config.yaml
num_hidden_layers: 16
hidden_size: 256
num_attention_heads: 4
num_key_value_heads: 4
head_dim: 64
intermediate_size: 704
vocab_size: 524
hidden_act: "swiglu"
norm: "rmsnorm"
norm_place: "pre"
norm_eps: 1e-06
positions: "rope"
rope_theta: 593000.0
rope_fraction: 0.25
qk_norm: true
attn_scale: 0.188
bias: "qkv"
tie_word_embeddings: false
parallel_block: false
extras: ["short convolutions"]
init: "normal"
init_std_qkv: 0.0404
init_std_o: 0.00713
init_std_up: 0.0404
init_std_down: 0.0043
optimizer: "adamw"
learning_rate: 0.00189
lr_mult_o: 0.824
lr_mult_up: 0.636
beta1: 0.9
beta2: 0.99
lr_head: 0.00741
max_grad_norm: 0.5
warmup_steps: 465
schedule: "wsd"
decay_fraction: 0.473
decay_shape: "sqrt"
final_lr_fraction: 0.0
batch_tokens: 32768
max_seq_len: 512
doc_mask: true
train_tokens: 363000000
max_steps: 11078
dataset: "wikipedia_en"
Each number is 200 + 20 x the weight over its row's rms, rounded and kept within 0 to 999. Layers, rows and columns count from 0. The size before them is the row's rms in percent of the matrix's.

# up: layer 12 MLP up, 704x256, rms 0.0962, rows 1-9, columns 128-255
# down: layer 12 MLP down (transposed), 704x256, rms 0.139, rows 1-8, columns 128-255
# gate: layer 12 MLP gate, 704x256, rms 0.0938, rows 2-9, columns 128-255
up1,103,207,202,213,185,217,232,211,176,183,231,195,162,203,194,177,198,232,229,174,189,216,210,211,182,244,231,209,195,188,157,196,186,165,218,206,176,206,223,176,178,227,203,186,168,173,217,195,206,183,216,204,190,214,227,219,190,200,168,190,185,181,223,229,219,221,199,166,207,201,201,192,195,164,215,243,221,187,208,176,214,195,204,200,196,147,182,231,231,183,224,180,188,199,199,223,172,202,194,168,236,171,205,192,188,207,210,177,199,215,201,222,205,196,169,223,183,237,208,178,204,188,232,201,227,174,207,196,184
down1,102,216,189,190,209,201,188,172,193,181,225,189,207,165,184,211,177,198,204,189,171,190,190,201,209,213,226,227,207,185,211,170,213,210,206,186,222,203,204,191,213,239,224,174,186,184,203,215,202,199,205,239,227,211,174,157,206,209,189,229,204,246,211,232,204,190,169,173,208,226,186,189,184,196,198,188,264,186,156,208,226,198,189,252,233,213,212,213,192,173,193,169,204,226,236,199,190,184,201,154,170,170,217,250,223,222,183,204,165,212,180,186,194,230,194,199,197,205,183,203,220,245,211,191,224,169,177,214,155
gate2,098,226,210,221,185,187,189,201,199,182,166,223,207,200,202,182,173,197,178,197,163,179,170,177,247,201,171,199,195,200,183,195,236,189,175,208,243,176,213,183,200,184,228,195,192,205,224,220,213,205,210,230,197,176,165,201,187,218,195,192,208,221,211,189,188,217,172,180,211,193,201,156,206,167,189,172,222,202,217,195,196,186,237,214,212,221,218,182,192,197,203,206,187,187,208,201,190,194,216,210,202,162,175,205,166,183,200,196,175,193,224,207,208,191,168,216,215,176,164,167,205,215,201,218,196,177,176,215,199
up2,095,169,204,180,198,233,220,216,190,226,162,231,189,214,210,249,224,156,176,203,219,228,199,206,199,213,222,217,194,214,205,187,243,178,201,208,202,220,204,235,180,165,176,221,231,237,220,186,198,172,200,192,199,197,205,217,197,194,207,182,207,190,175,211,227,176,212,210,186,172,229,234,214,187,160,216,209,177,222,215,214,198,187,227,198,218,197,171,211,214,180,188,189,185,191,161,203,189,172,160,167,216,221,212,197,200,163,200,209,191,164,214,206,236,204,214,219,209,189,239,215,211,217,177,211,194,244,211,201
down2,095,226,202,201,213,224,221,223,202,214,194,192,220,237,217,178,186,187,194,214,216,193,179,210,193,213,216,212,196,191,189,303,175,177,210,208,175,190,187,201,220,190,189,179,242,213,159,193,179,206,195,185,180,209,184,224,204,177,196,243,213,172,204,168,195,178,193,205,226,186,197,184,189,206,230,218,183,197,218,186,196,184,207,202,209,185,191,173,194,186,173,182,200,199,174,199,214,210,230,176,195,216,183,179,216,232,212,207,196,189,180,191,219,240,172,217,230,182,195,182,187,190,186,182,236,151,191,221,208
gate3,103,188,186,178,214,229,152,166,185,179,222,168,203,215,217,245,214,228,189,195,176,205,209,182,209,183,201,192,194,211,169,218,150,186,163,218,185,190,232,193,187,236,201,206,229,181,175,191,201,210,177,177,206,192,211,218,205,205,181,194,241,195,218,217,190,199,193,196,218,209,167,198,198,216,202,187,183,197,169,207,179,198,206,199,185,181,170,213,220,179,170,185,192,194,226,235,230,216,196,194,165,217,184,197,212,216,209,225,167,196,145,247,200,181,187,184,186,250,189,213,197,237,215,185,192,205,228,185,148
up3,101,184,166,177,228,215,198,203,221,203,197,187,204,192,191,189,222,218,217,225,202,202,204,223,180,174,183,188,211,195,179,184,209,253,216,181,181,216,203,199,203,201,154,180,164,174,143,168,211,177,211,173,184,219,176,164,162,216,211,236,181,166,183,220,204,196,224,182,223,179,240,188,212,155,208,180,207,215,183,165,186,192,213,190,179,226,194,204,139,185,209,179,187,194,185,163,198,230,239,202,206,178,212,226,216,174,191,209,186,190,194,207,188,178,205,181,210,154,193,194,183,204,199,209,208,208,196,222,225
down3,102,215,190,173,184,217,197,214,183,211,210,195,220,176,228,206,183,176,190,194,216,215,194,229,237,183,198,210,216,239,187,282,205,188,177,214,191,225,240,183,235,194,210,212,174,184,208,251,172,206,216,219,156,205,166,177,220,178,172,221,183,207,231,189,186,223,209,218,230,194,191,197,184,192,202,203,194,193,216,197,187,236,208,213,181,198,182,203,194,213,157,217,207,221,168,195,209,163,166,220,187,222,212,200,241,180,177,183,205,173,181,236,182,151,194,201,227,208,185,186,237,188,195,219,220,230,185,187,215
gate4,104,190,213,209,191,189,198,180,199,206,145,242,247,185,195,214,238,209,210,210,210,213,197,190,213,209,211,199,180,222,170,216,213,179,204,170,165,185,199,222,207,176,248,206,192,218,200,209,177,191,194,199,174,201,186,177,170,219,177,226,221,218,206,196,192,186,225,203,217,222,175,197,202,209,211,185,185,189,208,211,168,192,227,210,222,215,221,178,200,198,204,233,166,223,196,175,191,196,174,219,187,191,217,163,203,261,211,201,244,220,177,186,211,228,216,183,235,193,197,194,182,173,182,200,200,179,209,196,181
up4,103,210,193,222,196,227,191,185,178,178,186,182,204,192,206,179,201,199,179,232,195,208,192,223,182,219,182,191,185,204,245,208,187,266,209,204,203,180,208,203,212,202,217,227,203,198,174,209,203,209,199,185,201,182,168,195,179,218,190,197,219,221,207,172,180,192,205,218,206,207,182,185,224,184,209,201,191,206,230,203,193,194,193,233,190,218,195,242,204,174,187,175,215,185,194,175,230,233,201,200,194,210,200,188,200,225,205,193,184,183,199,186,186,216,195,172,202,175,215,209,244,192,205,206,172,203,206,234,203
down4,105,182,200,225,181,217,182,184,185,224,141,228,210,217,236,201,248,214,203,182,219,179,186,192,191,198,196,209,225,211,215,120,192,215,181,225,229,203,193,177,205,214,228,195,195,222,194,218,205,174,188,181,176,220,201,205,199,202,220,225,210,181,257,177,194,205,173,185,196,178,203,213,198,202,206,200,184,199,205,206,248,194,207,212,204,239,202,193,244,243,190,200,211,202,194,194,205,172,210,205,193,185,195,182,180,210,189,208,213,175,222,190,223,144,184,160,197,188,186,224,175,200,197,196,175,206,197,191,203
gate5,103,182,174,156,187,213,219,172,159,206,217,164,216,208,231,225,188,205,180,153,206,210,203,194,199,176,210,186,231,202,185,205,217,212,185,212,199,216,206,243,186,194,172,205,184,178,238,202,196,221,209,212,206,211,227,182,182,198,173,207,207,184,234,204,228,200,220,203,234,212,175,178,248,175,195,206,168,215,178,192,141,241,178,196,219,193,221,237,227,186,171,198,223,173,210,210,230,215,196,192,193,189,176,183,184,221,179,226,205,165,179,241,173,208,158,207,184,186,212,199,213,196,225,199,212,202,178,155,205
up5,101,171,215,221,206,214,195,175,191,202,216,217,199,192,233,198,182,201,209,191,207,196,181,167,222,173,201,225,205,175,194,195,219,213,211,146,193,188,176,218,154,212,180,148,216,230,231,213,169,166,198,204,228,182,208,170,216,172,217,165,220,168,167,200,185,195,193,191,205,215,190,185,210,203,186,211,231,176,172,231,213,208,208,203,174,200,236,207,241,209,199,196,187,196,196,172,227,234,240,224,224,220,175,191,194,214,225,203,185,195,228,208,197,210,176,202,221,234,241,228,195,217,210,208,183,239,192,177,202
down5,100,179,200,189,201,213,203,219,193,164,182,184,212,189,176,204,184,201,180,217,201,217,185,217,193,197,196,197,199,174,225,150,173,207,186,231,223,198,193,205,191,197,197,198,191,215,210,233,217,210,200,213,187,216,205,169,195,239,185,179,168,236,177,216,252,216,175,162,207,193,180,181,206,206,179,205,211,182,179,210,174,187,189,191,187,237,182,215,191,218,222,191,174,218,212,202,236,209,193,228,173,220,238,213,196,165,197,219,228,239,205,215,198,195,194,182,172,216,172,213,186,184,159,207,212,196,231,199,221
gate6,102,193,196,210,234,204,167,194,229,220,189,196,223,185,208,217,206,201,191,208,189,165,214,202,185,171,188,196,180,204,210,216,190,224,168,211,184,181,187,194,197,186,176,185,214,170,183,260,212,212,224,201,194,209,189,230,219,216,202,183,174,283,183,205,201,189,193,183,226,224,206,184,234,204,222,221,197,176,184,200,210,192,216,205,206,206,190,162,193,188,179,176,180,210,192,239,165,187,182,238,216,231,192,230,195,224,187,201,248,200,198,215,153,209,196,190,209,172,228,208,214,207,175,199,161,209,187,193,161
up6,098,239,202,173,195,193,200,215,186,208,220,188,220,199,215,200,208,187,194,220,214,247,192,217,181,210,199,195,192,192,190,210,201,201,219,187,177,181,229,180,228,229,161,226,191,173,205,205,211,170,219,179,233,219,203,201,200,189,204,219,176,224,238,213,180,166,187,197,206,182,185,184,222,213,188,214,201,187,166,187,218,197,207,237,232,186,206,204,182,181,203,199,180,206,213,199,189,182,215,226,209,216,219,206,250,235,215,196,233,224,210,187,176,227,200,198,220,182,239,212,187,238,231,185,221,223,207,205,188
down6,100,203,239,216,234,192,192,212,193,178,203,229,247,226,211,193,172,203,211,208,180,185,186,195,243,202,198,208,198,187,199,81,187,194,201,197,175,179,187,215,212,204,205,174,185,221,201,216,203,208,201,227,192,190,202,184,215,174,209,181,194,187,207,159,200,224,204,221,177,225,223,215,218,217,217,227,222,179,179,233,220,209,223,200,205,189,207,183,222,166,190,204,180,166,197,234,237,177,200,171,226,185,220,216,190,176,194,195,240,178,239,223,174,179,205,200,188,213,187,189,208,159,216,193,177,211,198,229,228
gate7,100,215,217,189,223,188,165,203,161,179,194,179,204,166,175,173,197,207,162,219,191,226,202,218,208,209,178,199,201,239,208,196,231,216,204,189,191,216,218,214,186,235,197,168,192,229,196,204,191,187,230,216,235,185,196,202,236,180,209,219,220,209,205,203,181,192,174,211,222,216,194,178,208,178,179,184,195,231,206,204,204,176,219,157,190,195,221,201,211,217,219,184,215,187,169,208,194,216,197,208,200,220,225,195,214,254,188,186,216,230,201,238,216,236,235,206,177,191,196,205,183,226,198,180,181,218,208,195,165
up7,094,210,219,225,185,217,194,179,219,155,208,196,182,190,216,153,191,206,198,223,210,215,171,172,188,197,216,188,189,193,175,209,211,201,201,214,181,161,167,172,176,222,199,164,204,211,211,175,226,228,221,199,209,193,234,213,183,204,219,186,195,167,250,243,169,176,198,205,206,192,191,223,228,232,205,176,179,230,191,212,214,170,244,207,182,229,213,178,229,204,211,195,177,154,208,223,239,201,242,227,218,211,187,208,190,211,222,198,186,211,196,196,214,175,232,200,186,198,190,218,195,182,202,216,206,234,185,201,179
down7,094,194,225,196,235,184,187,194,151,206,185,230,177,179,201,208,207,224,198,202,191,202,173,180,196,193,170,183,209,233,208,147,210,221,200,198,216,206,192,217,175,190,232,168,181,197,193,186,165,213,205,232,193,195,192,182,226,196,216,214,222,207,215,166,202,175,208,223,209,184,205,198,217,236,207,209,195,207,190,188,190,188,192,204,243,215,152,177,176,174,188,227,203,203,171,204,205,171,197,219,194,180,206,207,204,169,193,178,182,177,164,195,193,173,190,188,193,158,188,209,215,204,205,236,194,203,188,177,185
gate8,101,208,206,180,217,206,208,186,190,177,207,195,212,183,222,216,171,223,197,183,198,169,208,190,239,204,176,204,225,203,209,204,170,171,203,217,234,205,210,190,202,212,186,227,238,207,205,181,192,238,210,219,213,202,201,194,213,220,174,171,216,232,207,189,223,194,219,176,196,189,189,153,227,180,221,199,206,176,176,206,223,201,177,218,205,224,199,189,206,187,197,199,223,189,215,211,214,164,214,204,206,170,207,177,204,239,218,194,179,198,179,236,209,202,218,170,168,223,176,222,193,201,168,235,219,183,248,172,224
up8,100,197,187,179,191,202,221,247,199,206,190,193,198,189,194,232,215,215,157,177,185,203,200,196,186,222,158,219,202,176,249,186,189,197,180,212,201,180,209,206,169,211,193,217,232,227,196,195,210,202,167,166,194,202,190,189,176,175,226,201,243,215,189,201,179,205,228,221,181,203,184,172,185,193,203,206,241,196,175,196,165,226,177,183,214,214,177,191,203,173,201,168,194,166,200,219,250,185,187,184,217,228,183,182,198,231,225,222,170,219,211,200,224,183,212,210,215,187,204,201,237,188,217,172,208,208,188,199,222
down8,098,180,210,215,203,203,200,225,193,224,180,233,201,223,222,221,195,215,197,211,191,181,196,166,163,213,177,213,162,216,202,295,172,197,206,183,218,196,214,211,221,197,224,217,204,190,223,216,217,194,170,198,195,179,215,183,197,211,177,210,187,189,236,204,222,177,194,177,192,222,173,194,206,176,213,182,205,192,245,201,206,213,227,183,245,202,214,191,191,194,152,200,170,219,203,188,181,202,206,198,194,188,207,212,234,244,178,197,201,191,196,170,200,189,220,205,215,187,176,201,176,181,174,177,220,184,193,231,207
gate9,107,185,245,188,185,217,208,187,174,184,194,210,191,245,207,200,241,205,220,214,182,214,221,196,182,213,200,186,184,202,224,197,214,219,172,201,210,225,238,206,248,183,192,200,177,159,180,180,216,205,186,197,196,195,211,184,175,202,157,240,168,235,215,156,193,180,174,226,196,220,210,194,208,194,199,189,186,192,185,198,188,220,192,209,165,187,203,197,208,173,185,197,189,197,203,228,168,170,223,206,196,217,177,207,198,224,223,220,215,236,211,157,232,206,184,184,194,213,193,173,225,179,215,181,182,225,203,176,171
up9,100,184,215,206,197,218,227,187,200,206,224,204,187,188,184,214,223,241,242,232,187,176,188,173,192,208,174,184,223,194,226,199,216,229,171,198,150,199,188,219,195,220,207,192,219,198,229,182,213,200,177,234,185,186,185,249,207,189,223,164,184,215,161,189,152,182,196,189,200,224,222,179,178,219,199,209,188,228,197,185,194,160,203,197,210,229,220,177,228,219,218,201,233,194,179,199,216,168,205,189,224,206,200,178,192,238,220,190,237,204,183,203,202,195,203,210,227,214,206,208,219,242,209,183,173,217,187,206,217